python train.py --d_model=192 --positions="learned" --optimizer="soap_variant" --decay_fraction=0.697 --batch_tokens=32768 --doc_mask=false --dataset="wikipedia_en"
Each number is 128 + 24 x the weight over its row's rms, rounded and kept within 0 to 255. Layers, rows and columns count from 0. Numbers have three digits each. The size before them is the row's rms in percent of the matrix's.

# layer 15 MLP up, 768x192, rms 0.322, rows 17-123, columns 128-191
114:149119126109133108142144123156133104137145123090133135116111141136093122108068139097132131100163141134133152101163133128123135130135119113123118102174132119129092150131156120102113148163127144
096:129131109132104113109130163159149131173132125147114107128095143157159142126127122158148080137124141192086107136114093118143156119113112082120056134126126114113164127153107120151189138127134145
104:146106123151111130116148120129092133113137145101132177149131110151147149157136104136104137121075145170098106152155111135100137150119133100124121165144106082126140138173114121122104178155138140
099:165119106154150154088119122152128145118117108114098105140112107134121103142170140113165135118157125129151132167171137136116138112139066114082119121095156111127158122135099125096141127137143164
099:126181114150080151095119124146063159149123122176115137174128100127138169150123158123157115124080107147116177113092137147150205116147091167134145151135150140131137134108105144121100148112107163
104:135117122154157100117112153174127080155153130107142154179162135137134074122105112128144051141170153118124129150144130118135152168121167154132173111125110079156167155127116158128130101136085113
110:114120119177086160110137125150112142102096123131112122144105157137117151106101107105117108103143138154148128114141091135150102109163141107163181169146122138081133134161132095143112125122083129
104:112106137167138154137154104143129142127110101115158114124078120116153111128116126157138133132159091111120144124159123162144129159106071126137146120164147149077107074150127119104130162132100151
104:115112099147114122143128139153136125111131128145077118119142100094109136083116076113110114169167157128141092151121153128147119131151168101104093128139188058154155166100084113120156124128126135
099:107093114142168130132171116129145119143076117118118135128121048171137113116114155134128129131143130149085081136149160157136145156157126177111111140097158125084134137155115143096142136106093165
101:126109142121141165148093124150149160146144128089163117130123079115121164133098089103122156136098175134107165118187099096164139128138111124122143139166125074094125156136162087142135146113143148
099:111106100161126099121195173138124145086135121133066121145175130066136112141108140105159162134134130098125105066133110146162144114179104171128128106120145118130160139121145113108147128108125146
092:132145145152076108150129147139139147128105126128111128112109149145086152104130104143113122083103093106087129101105130125133092113126124147133149160108070114142185115145128161163134112176119142
092:115116125138102112179151104144126116133127124115102166190128119142086176155122139156082110144153104087144100145108122129149102154146136122139133113141123153158129133161125140135104101139094098
096:162096078152138097119140166130148131147116160122150143121121151137109092094115141135115147128172113091119136116126126123128083121173120147132159098118147137149155149098136148149170064090103096
098:073146104155118167123159157108115143149136093143137159099147159128121184129116100165135145163100173098100154133107115129115150143153125078102137133119119101124132166133111117135115140173113116
096:139138124084143109141111165114145108136135111118132164089103119070176134119151113158080105123148120169114136148135142124119169149118149128112114109141103167113082119108142150122126135125123120
089:109094185130118111122107124142117107114131128118138114099119126092087120098123130071165109119142111133181139156138109142134132144156133160124145189150144152148111101126120089143096085128109115
094:142145164139108161162139098175151095142065144133146103080093138120092146124135099117160127123144104139116125161141109078118164142126137117106108097114116096117168150153129120152163084128125161
105:149143115156139104118157144136171126161107163135135165158111149134147089162127121143092149092110106147164134136106141101128131174119137085130181165167167170106128068139121110123126165098144125
098:094113143110116115152126130089117140155139164118089126095160138126140100132115152129111116151118133142086133134109071124073167153127088156110180135132120129145130081137113076127125122101111144
099:077118118134165165150142147121123089172125113153110102185118131115103134157140087079134152140099130172142089131156158133168152124114123137077169161104156098133132197106115104184135134161129183
121:134136113144142115117129120161201121155149130136125129188149119184146127091153132096193132123116159126145091126106113148124119082159116123107126124148125075133157118153098109113114136152098148
115:152102119135138158126160112132160171154149095096148118159112132148083168133072126081113090151126143086100151107135140134177139143114097173123119131168133091089136111108133111106100098107120128
100:115130151136133127149101107158098152121106177081126157162112137083145138134095104142172079118131141121141121149103137134144116077154115138132092131116129100126113083134171172098137098169073147
115:082097136087123144131095144150146128084129120130104121086148109135145108104102118143148146122151088120127162129144140094146121141103099140120097137133177117126104103107114128084125134139138130
105:109126135098103109137165164155124147107146137130134118112096109138105148138130104161122148116127116105115106123097153124132113116165148124078172104136158140134148143141148152116133151125125123
092:159135109151113131169110134108121132127103094118139137163173142116101112121153140145117129152142130136131115185099148074107113123120166085149155127167101097141152107080111094100107146112154132
102:099058113153200125093110134131153137123147141145124145147133080141119168121087178114105121125120130141072138166106146097103142118108142096169108165112147100164164131120141097138155125152141056
109:126135116140100132132134111133130080135104141125136120102148125144133112133153125122089111073111149131137096100133155146117111119147148115134159152144166118112116143119117148124091123129117182
093:185153125116098117134121162122120159090167120106142116141123145116107172126129164137131097135137114144081108058122107147154133142144133091099143108127157161150138098114106084128120114103127166
097:140135128128135108114136149105125102142146108136115109107141132174132159183129149165135146159135091100132150139124150088147119113138116149110148139147146146109132120103135128114132073166138161
092:086152134130161137145156129176102135124197095121127126107103148135131147118129089114109103105162137120117127122108099101119145117126152124131139118124092112162127108080098114083081137120119073
118:139125114143100084097131136093109139090163113080160118157127139135132127130109132112152100126163154136136107109115134109097133075087124132112160126178133141081108160098132131147082104130108124
105:140101170141125118143134131154116127177157083154123116149121110126126091141146119108106146071125132110149142096118140129159141103139167139136086170091094164139130107125131115119128126101147145
102:104135118129134137164115106120115084107088143112132121151076156102141152092153100142122091081122132128122146113107121122137131152113114109154131138110116110127099125153123117145146105104104162
101:124108121177130125123101075150063150082083138109141171085123106115151126142117148125133118133093120182078121150158149130142127107135149102119141180128158092108120119111137149118148170132120091
110:166165118149122122133120113153105094144153127131160116123116147098107163182122142089139111110130088119111136134140092136143084145117084142109114109084139145117174101143123108131115172152131137
090:115104096157160111129135119141144149156142116100151118121130127111116127160137122104111142143115134124200129103128144100140133163183160091189094116114142148119156103124127095144113127120126148
099:121121112108127099104108160139131126067128150153098142136162110124145143186114099117136101114111162120183122091141073143175139140126100124120097129175162127099110136118166128149128151123121125
097:086123112123104134117160106102117119106147125122111131187123124124089135150105140143112129097128103162102115091091129136139085101198087137112152116126106101115138180118144105159111139116120169
099:113155125136106139082125095123111129142140135143126103121090119127089078122138099136123105133064138143098162084114134121137132134146152158121147124116151134127156123168091100157112109107158136
093:119102143155105131094136115135165138119162127168129138144135102110149102142092118101155129162145170071109160141092116094144135169120136130095112084111119131167166110143156111110143141142138125
105:115135119110095147169087136117131147155124143125111173111114166132088141111142126110124114139113121173113152102098128145114099143109142113123122138104143096163115159160152098082110124124157141
104:138134134130097092120146072133132158128126087149152087139104121120142140165147135170148132120108129093137108125110085159060129149153108165137124112133154143149151112104138137152179167146158104
098:122099111115116179132166146138106109164090130113148131171120149075148167109143096112157160110213138149146114096110119115162122149142116148122124139076150124110119090117116110137138142123108101
091:103140152128160134117112136176118111145153118067120160133124154134093128134087119119133131105136142113105092172161149105093124137139132144132107137154133085111153158128141110113118159086079106
099:119139134142122148131110165141120078099154147081147167135153137154119168130097103140130085087141174111150117140141125082152118105118098103123092123150133092132099141090130132127151133124138117
091:150096164141118099133129124146129131121123104139089084191098149153146113158143101087126135140175125098085131132107159158136142080146131138131100136135117110095098120162148098122128110125095172
118:109174150147145143171141090123138109081121142109143145144151077137175120146105121123135136113104124106113121140154167141125131102101085143124138163111160144132147105174161149124107108108094118
093:098179138103135154102125128174082126158106130136075138146141134160136123114102118130116128135138130155146141144131102150084163143130160121146111070116147105159065111143115105134131115115099144
093:173119151124119106136128100130151148180123124157099129130093113129063120144093111127167188120159116142157165182144135128140150146132134143166100175106103103138103141128116129122132124141106145
112:135119135171116117149130132125146127107136094148118153151142152123176140131110147150172139088098110124094131137098101121120081133194121156098099139121109124133149163148095135098189097142112103
098:101133149151144167184117131118126146132138054122119179135128097134095146127077160168146151103108140122115181193097125172141123109117127105149137144126157162103133112142117133142108140125112141
100:115123133125123184120097152128128142107144099121149091121114086150190107142138107168107127148104120170103173153139130107142103138123095124116141145078114152135136122146133134095148141164106141
103:112152130118144117119125140090164109120117128086149144101103147131122134127096112173147151119110136116122094122147125155149123105113096103101152119116167108151128135118163202117150124171128108
097:133144126170160089115172143139159089157137112158105128134137129125160132151148131160122195106138164092151121093135129111129124122181127102158090160104191099090119124123088094124127095088141149
099:115130165135136137124167148168065112163107115104107163164160153146105149121178113110072128123055148129100117122116047145165125142126110140121118126150124142106167106116114146124130139142112131
103:118124146153128155135119152117142114164137150100134105131083160157126141111149130101149153124165117115102187123107156088134102129153140150156155121160152101145101127159147129162194105122120130
094:116111138112107087112124128132104143137162109125132116165156143151159098128096106171107130187156112197074100154117099122142089156147077130149110107112132131148144108163177108112122168182132151
084:145097120136127119144113093203124122096193145156159143149151158094107155108144119095091123185117119145090118179123091150106105137133126139134132110119126136120152124130097094131093104157133093
102:139135122112147111096096148125153102108132149112136113101157138131110158085179106155161128094127091126093111128125122122122131134125098098109163144131111145110132088095136153090095120158138123
091:149152143133111140111095141165141137142109110108091096125164147126092101122163148124126107094166135122126119095113084108118120141124108135097140163139150138149136144145138119137137130131136147
097:126104142142153108155128093136120180134127094110159138118101137088064161127117099119101167086140063092165126169146121135141119131142153132081135169098134120133166115143157114118129126108104132
100:125125127122141106084144180129147146115139131140131098111131147143081113163156116146146123147131157176159136134105108125129104141142126114152136133147113138114131138105100121161135162147152142
087:127106161141157120165126163157108144172101162127079125128102106137140154111148110160140136128105120082126149190129172132120107119139104170114119111158124091126153135138125151136127103123116157
103:141163172165125176108100107164097126168127140159117146151125170127123117091139143112109096126134145121150172131131118075113144121134139146152157102118120080100157124125124132105132151073095119
093:127119116146098111098136149178138109175111151130120148163126140099104130113102089181158148124171099098128151145125149100145141109139132100080146094100124128104117094173140128109173125127098117
105:075132133155097102162152107156122161143131115132090118130145149150108187135073121119127118126124134106137119139117157147128082137159109122112126119150132162051134162114124108153113158202092146
098:091128120162142132134132114168148120121166145096123117099149129130129150106128126099199089129110074181152151125131103113169147119170170115113147136112164122142168123111104095105092111129125098
086:116152147133154133131119154162132115093138121184101143128119110157110145144133117074145133144141127137135177105161146131103143090162135108111093140173109107098113090122089149143157133099130143
102:080126143138120083139170121108136101139158108122118119128133098103130140117123059126129162134127136174125104129128118139090136120133088142111093111134139121110132122182121139116154134126143114
109:142125124135119136117150146125138164127153133126110122158076159110109124159109109128119118105186117109112159088098148116149143110168143153133138108139148124138168108104153147088169122134152126
120:107156127147120150082115089108103132126111122151133163087147144086095133119127082142156122152144120071112129098153136149160129184137135112117089100138127165137133145139120116117123135124104166
104:144155158115114104100133123131125155100098101086106141109142139151090136116066152134125139108120141172075112138127120094084135124103152164132137124127147128135143107137147124131149127132125087
101:123161103141152139159142084164184092099164117095089131139130107151138148103139124147120111154106161092117115147136107117164143146118133120193150128128139094115144132105135130097120114164098118
105:129116136091099138131139131157145112121110121145167160107152134147122136131135106142103127153159107140136135170111142133127120161108074153092133121153190098155143054104095120091126139165125146
113:122140150178160149098163141140118145155177123156137135098066118145152143112111128123157158118148180111098145134111144119114148172151140113142112175116131143135165129153164112097139139129157169
085:110109110112097159086160142184126110165102100147099124166094134141138160137152095123185117126126108111104102064121107100152151133106114115122147137157113103136130140105154153119120143144123118
094:181143109115132130103136126141155120120128136117117121129115148096169106166128099119167121140146105128136141094145158126119146114140119123141106125155092120084146174099086099075128112168100086
100:086123104131120105140148096170188098156146137181161141129158102143099105137131114130112137106070164137153101127105144085097179119147136180149150143157105135110120108132138133141099139110083106
084:129137120135097141163134135162127142135109107117115176121137136143105123137124106102125137094138141146101136161156132137149095128090138157091122075132152115092169120124125124133128121101145117
104:136127131148154167145156113161115151118127144140122152145176115119104157159089172118103136094104136111119160165120127111159091117127146152099128118169135130106117145124103090082107120155102156
088:144121144162166140141170094150116136118137111050110146179147104150108138154161081099141129115106152084119164130144111131098152150175080120132130115105130140120126136090158083149119174124138123
099:121102126107126109131203161178153118142118122173117129118148114083155110147139103121159133135105150121136163106154084113115147114101141129121133145130134155140131115125061120106103088135147125
102:133115141129120132094146086151104099168126137073134156182133107161099139129118104154133106122138088167104111128158125082121127155124124144083084140176131119110134125132123131110146130138098126
099:130130093121140130098114157161146164153149072111084130136114162107119110111159137150132142123127132102163129092125146133106118168116100142149141087161114109095097172098155143129150196166112111
100:120153096144152112122155142167111145117132120159151168153085096100081147135122105149097163113158103150129076105118113136099125143171161119079093168161103098141145151119123116135139143149144115
116:140096118110139073124131126142107126108115120092086131110109100147096120110154137128148074131135142143128152105087128135117137138153132144159114155133125110118144104113147145135154159162122132
108:122141128147168125138122100122117126100157117119142153121087146134127132118092080106108134157150138139102174175137111101096143111157131089120117094138159088125154151150140146110106097136120163
095:132037161127162174104093165180112113172127162147139150118141148163133115158131128114144098113078104090171113108133133100126139116159167119130159123152132120149139111111113136115126121116112120
095:134139156136163139105119129154108114104138110087131102133130118117138118147130124130104167138113142096126176129120155099130099094131130145130085135177107150102104082172134089119136127157117131
095:148112158171128125127161114122119123111172132097149122092126088146116109099093138125111170130131121132132156119122149124092114127136086117163102198091152113133084125107129158129150166114145135
101:096133120129136102157126111125114135120177124146137088125141121126132133103130123114077134092157103111132136124157168142105157096152115133090118147123144109138133150152109161158155112103158149
103:129101127159130108141105155133136152152152097112153145147150131145090174090127110105094117125125129159142140175152146105139101145116167136136071164143163109090106091105101153066124109117120138
096:128110100153109132126165102144106114142165100200142118130136127128138167143137074103121076145129091162129144118154132127147127104126179171144176140123156140131112132130146105128156117116112101
094:141104142116150148162198111125097133165077117149094107089149134135171160115109148124131162121154160113129127139129110165122128134120097096136119136091154144117156112097122161112113123131172127
099:117129116146162146156140135159076130108126124135103111128120172153149177173122120129111129114150149133152186133094103122136103099154108171145135166158127150088106109099111070123146095118131108
080:132140164135135118159136154084139107135160132112130103102093108124187108122139138155161118116112153118127097139116140141142167130158113117113157150120091159098126149158151163095145152167141173
107:163119104164170108132121130100108101126112047121093145131137136131122161142136140115153142128114112134149103110199098109156132130148099129157130128136133150142134145158144106090136138129108117
093:096122125115083123136115129153157147123157137111124134159137159120144164130114142111101098075094168149123138125136120140110136092147170153146093160131135113140119152144139122131121120151163116
111:113161163106131112114111125180138117092118133122146135147164136147143142131081153119096105132136133136113135149094097095141099171112107133171134191123148129179182090143096124140096100159161128
101:114124105158130065122143169138169152087098114140120117143150104152129118133142132083115126189127171127137104077112098105132127112124124108101111107103141124112068096127120127095132139187123161
098:123108119167123123125145122146080102119117177129145083126125130162102158147130101133099094143119112150165131155138161145135117140127136122137149161044107135117139157132098106121112164095109112
091:088104121125122127123169127138148105083159153113109122137138103140121136128146118131145125120100093125125161100124163107136136110154104106102119131120134083118105109121133125151123132110129111
088:137107147152135099137168121167126134111132140151184113129106114121102147076104095093131114126101176116102168153117109121155139146116140123126099084138091080160153128101076136118139122093143138
104:108134151130114154144162100139127089145114144126161109128205123127103100180111112059184108122104074139116140103112133137159136127147134153084138073104144116134183087123111111111138096077115145
# layer 15 MLP down (transposed), 768x192, rms 0.266, rows 17-123, columns 128-191
084:157130156132136128132117090134104140127142131121135071135109152149101086148097098130127157123135109140071187110108116138109114165137144147136199148125126115105101154114079155090113069127153141
105:111149137118179154161115100081138109138097121132085078135130141124127134151158115155120099144116115148154131105114127114146148108120124127112164130114100146093064191102148127130128129134141106
110:132124134118121120162164118119141101094153166136068124131148134116114109099144159131103140069143115103153162105145133130171106150164153139141152122196111128159147134119156096131165174103161119
111:129101088132167115121140108115116152113128053168104120146136166148118102121118156091107125098128143146150146129116142126158116137210121161153081110104137126127113122074121147113134126119117069
103:153122105103104105124109128144136115125121111133142138139136112109131125131136114099117140161117157133155137106140139139187137146132149114137118146102111129118146173131087114132178129120153126
094:133105130141144162141162124139097141123142130116115102097116168125108135129141140162131106143169123122106141115114143146117137138130088141095138118132149089152163114117136161135121146104130131
097:083113102102110118137102138043184158130131138122159135140156143107143094133135129104131138152114118121113126109166171152185130174141131108142122138102124127114118164132121085152174153141106098
115:139124120073140141145140102118136102102142110146134155117157179129129135129143135108147131132159164133131134114148116139099082133097120113159113126105074091075149172093148150118142115166192118
096:136130157175145143179115090147103188123109117104128127146132119084143130133116115151097083157174129126124122135121139105108111141144148152135115169105176150100130105144129109090163130111148117
104:106110120110139158130134095114087134135129093136131148082141113103111173126151091135180101113123109139092102127136108142152099167093081084127122089113163125140118156136149151103102131140132101
100:141121164105135133148117125096155101134113108157108126141153130153120157124094119161130099148143164102092157109133069132152145146140115126077108102107112117164114151153121168147144137111172095
089:125143143116100136138125167123121110120155170141159112122123105096120127128133161143134163152133091173110150118107135112167138141075114184170162132148086121118112146154119136145132118158089109
100:123144118128126106129119137079148151121071142109107165129172106146122119118157104084135143139144145094191146113176131103135135108135193129178094122154125119119132123119157147129120124117129148
104:129135140105089118117142092121140149136128114104103119141131134148149149127151131144123175120140116146107158143100111129129138103110086140109087111121122123140091130126111150149132124142076152
097:122183122104119144129100165110122139162105120124131139121134124147107093157122116108097121126202116157099137093144141155140143156167160137149123122154117124148118122100095123146138165086149087
108:114108110111172132113111104123134148111110119168133208101127141187154164150133127104133117118104130104126158116119145128136098097156153122120142109150115111129126135125134102133158067155126114
096:121087128121100108120146135104144079141110134122099124160122144109096117159058075102099107153142149133143132119132117133150117090216169135108138111115125076097082150120113127161145119107147120
091:117121113108143097094096146076168139120133142121113170134135144134129137177135094092145110102130123116162083105153109145134095139121117121150127133107102120153111130104135120145125136160058120
102:172178155128112111152163091096153117115108115130141142142148147134103135137131131136128162113160135072158105123115119151106122117167184180098167113127165113120134106188152144164135114112125163
101:141099157128117155143147118171132101137105140146104146149128114120112139122121159088173111148124120132119119102128129139130144077134119131137137103167148092112130137188130152115100084130138080
079:133128141149134155126151130184143124111140149112103160130116145107126144137091141123140107164152133123121141184149081137111088148086085088113140099148103115153148164131147136127126130153142102
079:139118162149128148146106137128153179159151138143176124093120112138119153143154143145103119155135118166129103165118128103157131127121101157102158119167179088122137134138124117093146169077183174
084:162117126141107163120159088158139091160120129137118105122166144158130121102114122173144117080151123155085116159128097185142109124142137138124120119120163137161146113159127105100154125111137113
110:110130093127143153154066162182131134139128092163103140119163096158111117172120133134141143148187145134127127127183117133143105111085131115086091121152150130138151179135095149119134126101161115
103:133124137142104108125094084176126144153170100133165136100080130093153133140135190146134118068119121146137145143128151127172173073106126164132200142153157127104121127085131123133095104075118114
080:113167098090165124121139112066159160104151136114180106117129163134093172124138168151130136122122184129126120127120080164106159153094113102128111114129122137113145134122129129164136145171157123
111:133109131143156167138092126168133172131124110139127134111123135152119157141157139179123090072178105143128146159137107155113082172118124123084107103120118098084093113181093113100142120117112108
099:133145140143109145112102149159146140116113131129143150178115128133141111117125129123065148137128122124139135126126162159102101153097100140177147138100102123110094147168098127132132105177143130
110:087090129182133121149142136205125137167150154104130105093134139175118110146144135101119103142133134134076138176133103093148109146138130167172120160155100095146110162112135133104157080103095149
106:132103114120121177135131064138114127157120143166126103131153122153118135142118195153151119155167096095122088104091172115117117158158144146103157114168162167119135135153152124100103126093146142
098:165133124138138149126123108132153132112118150112117106144163141119127135127165143094114120148158122155149109099135115088144141158124093107121122124158133144088154143145144134054090131168118140
099:125142146113167121091116094154095092186145171084131142124123106151172126135133106121138137104151138154170091085134092119110116043136149140130182074137077148116097146130111126100143141132114131
097:128130121139112125119104121142122129169121163105106132125190128142133113147125146116148142097083100125144129105133160171144096177148134122131114115118148140106138139140157118145196115110137133
107:123132114174105125127143110142129129125098115156162101165136113132089091109104125151118094155088146135118080125133124124118111103182159094123160125114114076121163170129131130095127143153112152
100:163124139118110152139145135146122181092110138121133135129119163125130174156146100131122130152193119175107091105145161160121105128121150149095168108079107154127121156124161160139104151117055136
100:150130105203120149136130104136137131144133125129132195102143143159116112123117147102131154135093107118152132120145158121130105131163102106149146151131144107123065122176141130141138132122122143
096:106130111153165136113146101133116135102110126109111105119135165118126097115123115121184097141097186108119115151112110096105144140156132129139112123132074116110131158139125132121110172149129124
106:152117178114124119151107160113145145117144136144115126141106115084114150093111113110100150122105106104104081150107122106138117148153105149096133150114133098152139119166112129129116111075130139
097:125131134139129129126140144118109093133142117166138153115109124100121126147162144110133091135174137178115076090110144125096156136100105142125127143143134117145134144146103180168129128120132137
113:131105075127143154168117147144152148111133099161098135162151158158134133098148137130097158123130082119104184112128142120137133168122137081124137129202134153126113116171113125162144157148096143
103:132129134097146157157151102086085093122147141148102118139174103147135088158161100109143117125085139111126131127105141112152119101128154130096154153128102116151143157131096158114116136152114109
114:156121125125154125135145121157134153126141136134132145133105150146122119107108137118083148122182142119134109107164100209108128090126114114144133132134137129152112164163131130110084073165152102
095:096126144147139126105119139129096126182120168150122105049137131134111155125131151099107163178112146117106092159122099124117144116135154162157144136138075140113099149151136131175138150125178186
103:088155153088123163142126095158115141107128100136100132137121113085168094104103096159161141147107075154102110108185151118151097141107101120069090133122102134129109126156166147130103124143125166
094:111103134130173169111122135145122116109141113129109123040084142130100106111154109148152153140156139122129172214118124155100105161096132136168104127157130120153155109127107142118089105113116136
102:145099152145138182143064156121149138124106154171103098135154148159114121131140134158126141129141134114136128182128103092121135130154122127131127127127132092152119167165130083142148094130124129
088:098099097119100134138103110097106118168121155078135179100138110159139143119175143136123129107166139121139136152147139119138121145123116099136137180136137162111126140091151129102123136135082113
100:085113104133115111140116060135147099124155118124097086158137093137096111115147136078088092180142124118155147113183158157100148142131153140136121101134151126157123131147144098180136128103127140
093:170141121101142146133144134112108163110132156150126124135079107097115140116144108157133148132130136121142159113113097144079116138165185137088152120133129142139112170165178148068145115168135116
115:139126119167103125142105093128133122148100158146146088141133147114146107133119172140099125102101172128141076176133130079146156127182172131126146155099120145163141134135140173153125178125126159
092:146126109123086109124132156155109163118129073115143139137115113144117140141140103117113107130100125110115112110129125147160091101085099158108119160114141157145123174140130197095137123125113108
093:127127070155136128120116112112124167144146143154145145108083078098122131149133124128169159171100098147126091090128117148150121126098148102127115131134106139129079139112101165141138101126091129
122:126147131137129136146164095123155093146141128139133141146127152169142120108126129118157126151108149119117153127134149099133127141116137117093114140123150085108115138141082120117175156125176123
100:152102149160120137143138112152098128173130115108103139181142153114137082129167133159078148135102121129198107081123136139132165127155119143142126109108095149125130118169130159093124103108130103
099:144097118193149103139115101134144152132100102117126151158140113152125105144111169130100111130156155125151108133112110087101156164199123135069130165087180165146135127181145152133141133138142113
111:139133107109154110142123115139135133134126150156125103145146093133103141154127122142126098148090139149120128163122105125144142111161175165136135127096129128108100153152141151154103111136128169
098:115139084179118104115110132130129164059093166112154089103152160113133142098122121130148122145146123118102130162126121120092136170060088177122150122123117158161152143118158127115100178141153163
099:103090129133152135111128155114106153152097145146093125137150135110165133136106134127107108118171166159136131142147107137069134141149132103131121118097105097164122109131148158133123128103117087
103:142150098114150100131110076129147157093188186145128124125158175153153106118148133096140122135131169186102105102089147102137139118119129097110128182139092068155128143139104121140125119149138093
102:126162096104107099131126160113133147179127124115135119128130138110160135129164101100102119127095167106125138117133154124138128095099149124134118112132049146117103142146125137142146169141077137
088:156124080101140125097176151121117126060133164143157153103077135143133160136126118142133157123098156116089157104115145108086121110141146085095117149107122179163110133203135142147095113127096140
101:167111104104146087153125133116140113156145154114144132105176166121085156121169152136132126084168141109113127084111119120139115123124127173161131098141147121118119088132105168088131142111126084
098:171101129162149127109135130140079160110133123098113127085150158118101097128166139142132127139143164125109147116152076110103109154145120093141201174167132159157151117098120135070115088174161124
105:096078093074153146127117111119139142159083134150132111120132081071144129187128141161139135141108155142153150125170077129108079166133120179135128146138120117143150187158139107125133143157125114
100:104096121156160174111101148139128122118137124125099114114123156115082154161138134131158157142120147091149137117120056138161160130080113108183097152110085173100127175129102152117132136110111130
094:135101141125111137168087115146071117150142117178087122128134139155129163148143112122145134145134132115127121089081140133119141108145121097129144144097081138114130152126133122126142121161086120
118:166123127129106107090114146120125139139146095133146139139096152089109091131174095095106116141101097083137091130139126105157140141092138148131116145129088166129131092144159137125168120086125103
095:128070154125066163133139142143176163157127125124102093089134121103120103110141142134089104144126138115125099154142170124155127114105102143165181154156112138147165122112111112112143131124113118
102:129133151104148094084086165108166145149043139139113126086106131127080135156116122159113132154149135138138145159118087168112102175110146172119122146124075104120102104139135146176141086131171108
101:123096076132142154085153118157118133115107165137108139128139123114133109150138189144106142167145160151118171136138131148121081114120142135109124118119116115126146166156119148163098111144110130
092:119101116111164109153115172122099180145112127085135085118128123151125166136144108169146073096143125115117124134148149085132109094166112122127139118122089124120087131099109153126138134126134105
110:109129140110153092169128117163140119149102131172130120137152111170117136141170133113141164152136152087096122080113114067134116143136141121111161158104120104146098104168125115155154098106164108
119:130186133135137127102093140104163152111109102120153131112118127145109121113166118115142093131087098099137109116151111143117116144120077104120085124103092182121122134073148137118113159125114129
129:122108153127142126114092053165122121122073121139100107121166150138131113162147122122113143163101106119143146122155105131149129138152130127145118114152111115101103162126112079124128102121111134
100:189106107166180153111129136132117106156138118132095170084142137137106122145164154154125123147143136094096120080074123097121131149182115127147119175177153145138099133167137114149127090122143134
099:099171131176150107087135119092130083111139122140159148128151134110139110156162100158133150089143122180140086144136138113149094100083134146163130143123123159105154139121112126088171198110055089
094:123134113156135133131102069099113117117110114118090147149142107153119097157165113150120144140094130146140129115119109152070131168082125142122159132108095128115129115151126091146140130117106134
111:138154133074125107114124137127165146106145117148158119126167138107162111133148079075122108101119138118133121132126124109103145114109145110162075149084121156141098132140094133091128124156108124
098:124124133125121150169085133136120131078142197136110113121130142140115117152101083119118160098121179138182108169136133158139108158048156127196085147119159136100131163132122099113135165140073146
098:141193167122112145094127138100142134091100178141132097126118137115114098145152119137131108158139163113161101083082115157140167145154163158127138161144152154129133072114117133119138131138137133
104:143171136070188142117122139126106120135093109132108139137100126105073154109127123100133086138170130098098113161122071150124134104138150113114123093201120116187123086151084124159097164129121122
089:135117135106125119159107109118153100129132156119179152120138096141166153117140137127130088107137129148119098090110095123088099108141125109147125157106140127147091130143133142124127094177106118
111:128123147154120117202141141177115139111127098146095132149114160141121126165111118114099112162129143131089123126103085165077077121109101156114106128103137123137135150131123089110158132144167127
096:105191128037142146156101119080137144132105135122147141129147095111140135146121103114168129159133131099141087158111125149147111087103126102121078166124112125133149118155139128139129088136117106
093:124105133104123140132111113102146144132140142152128120127115112103105156118139145159144089129126129126140135135119121107098116106200190110072149142129129080133125175141152125108124136129147158
108:139118110133108141147106107119189123123103117149139144074145082105117132119147068132128110150102154125149121094130106121124115138080125112118112176134126120128133151147108119141124123194104129
099:129118128161162129121126135088181121130121124139143084099153161140103092140131119150147193154125093080100093092157112112138125123079141152111115144114091170110174148126087074132186111139148101
099:125117104118147112153107128129093131072116104072136151138129091115073085118147117098131108141145109146110099106098098112120131129131106106136124102152110121103145150161094176102127127199107121
099:098124096111119159123158145103120145071145168105145147126127157165149158130169126130120134129104163126168125124121150114125141157087189159103112149138152121130155086166123141120154096125135152
109:108121142106125137176124102151089136121148077147073154131121108123160116109123147089101168170135085124116152072115144121135109117127114121109144099108134113135124169122143158124124109191154150
108:128136142096083107152118095138168151140123112111098126116104124125115093121164105136131139158154117143119119154126156142160131105114133103143147139084128121152094094097143180059160176114156110
111:112119118129104137139153121167118142142134114128161116161102098133114134097140130171124137133099121138098175157125129102146102090137152150123113159111131168135093071099144158117141142119131141
100:089136134131115132108046135101108137119148149117137153101103101144128130092154154103112140121137151143135162141152125144109119119163160095148206130151137141109118067140078117145111119172122126
094:136133159130136139115123164169109126135128125133093155090112128144104121113110142153156139128109136178127114116125137146131151117138118149164149132166136147111137130127134078096117137101125071
099:086097117144144148130127126151131124125054097118129129111140098146098177144159116126152183127094078084138144127160149129127108127189122091153097162116111118170138123158152107181141134140111116
097:093157159116155144127121137168092169098083113108108134095161172141112131104125147115128145121073132127113116118165091129158125137154170167110150147121138076121121134141172132150126114120109157
097:134082111214142144148136092180132142138117166124093139129124108163162084165132104124176133134157176131121124152168115128140155155178135172098159108118139124114145155140129147103117137090125123
103:141147151110153135161128149115134137115111161130141127073103122089127134165103133121153095139118134118143075114074132158147142137160094115136114106111138120097120081118157157158162083129138159
085:142081105121140131134118125138132158103079153136104098143124148166116105149097131102139132155156093119108122105111143116137143128155154125143131125131133087145138151131155080102111066112087101
113:096091204119027110145130088128162170128132168186130112096100107096133127119132144100158111102149146138116115148128118127113105101144193114158168110175134134139151122070132113137129147105130142
105:123117089148159107112139112120103121113130141109097089131141107128183182093103107128122095100118130137135165155134176145120156127107106119158120136099083163125128138102134111117158161131069106
117:085079123167119124111121122128118131099159153125120159119132160140162117128100157199125177116121126150094135112143156144134161172142138135134115150143104143097160144150144115117125137115127127
112:088124132147197112085127117136130110150094127152137130130130130141104149131128135140117130134124164144145118105114140078141107128117152148139093133114111099107121135124123164156126117128123108
095:101133165118143122123105127136105107127134136094137129115122096135161125066145152103154098130103127153103103146127140131086195143121103157105142113129146104158106147151098131126092153122160160
099:149119131163133155120129139129151172142124166132120146117099095136163137145164080145149121116105119090130156105124173167103140147074147114163102109185161090176125155138104184096140111072128108
098:148143203133185141129153124098142100122142107161120130149165148142101131142136153112124124129152153107111114092104155137102105142124122130124150115099145137143135173110125127153153128128141112
096:100132124103127162086102126157136192127129117135098113096143116160172145159183110147147139108131111109171133102142117142119159113126075117132130125090075107137105170136135092099149115137127130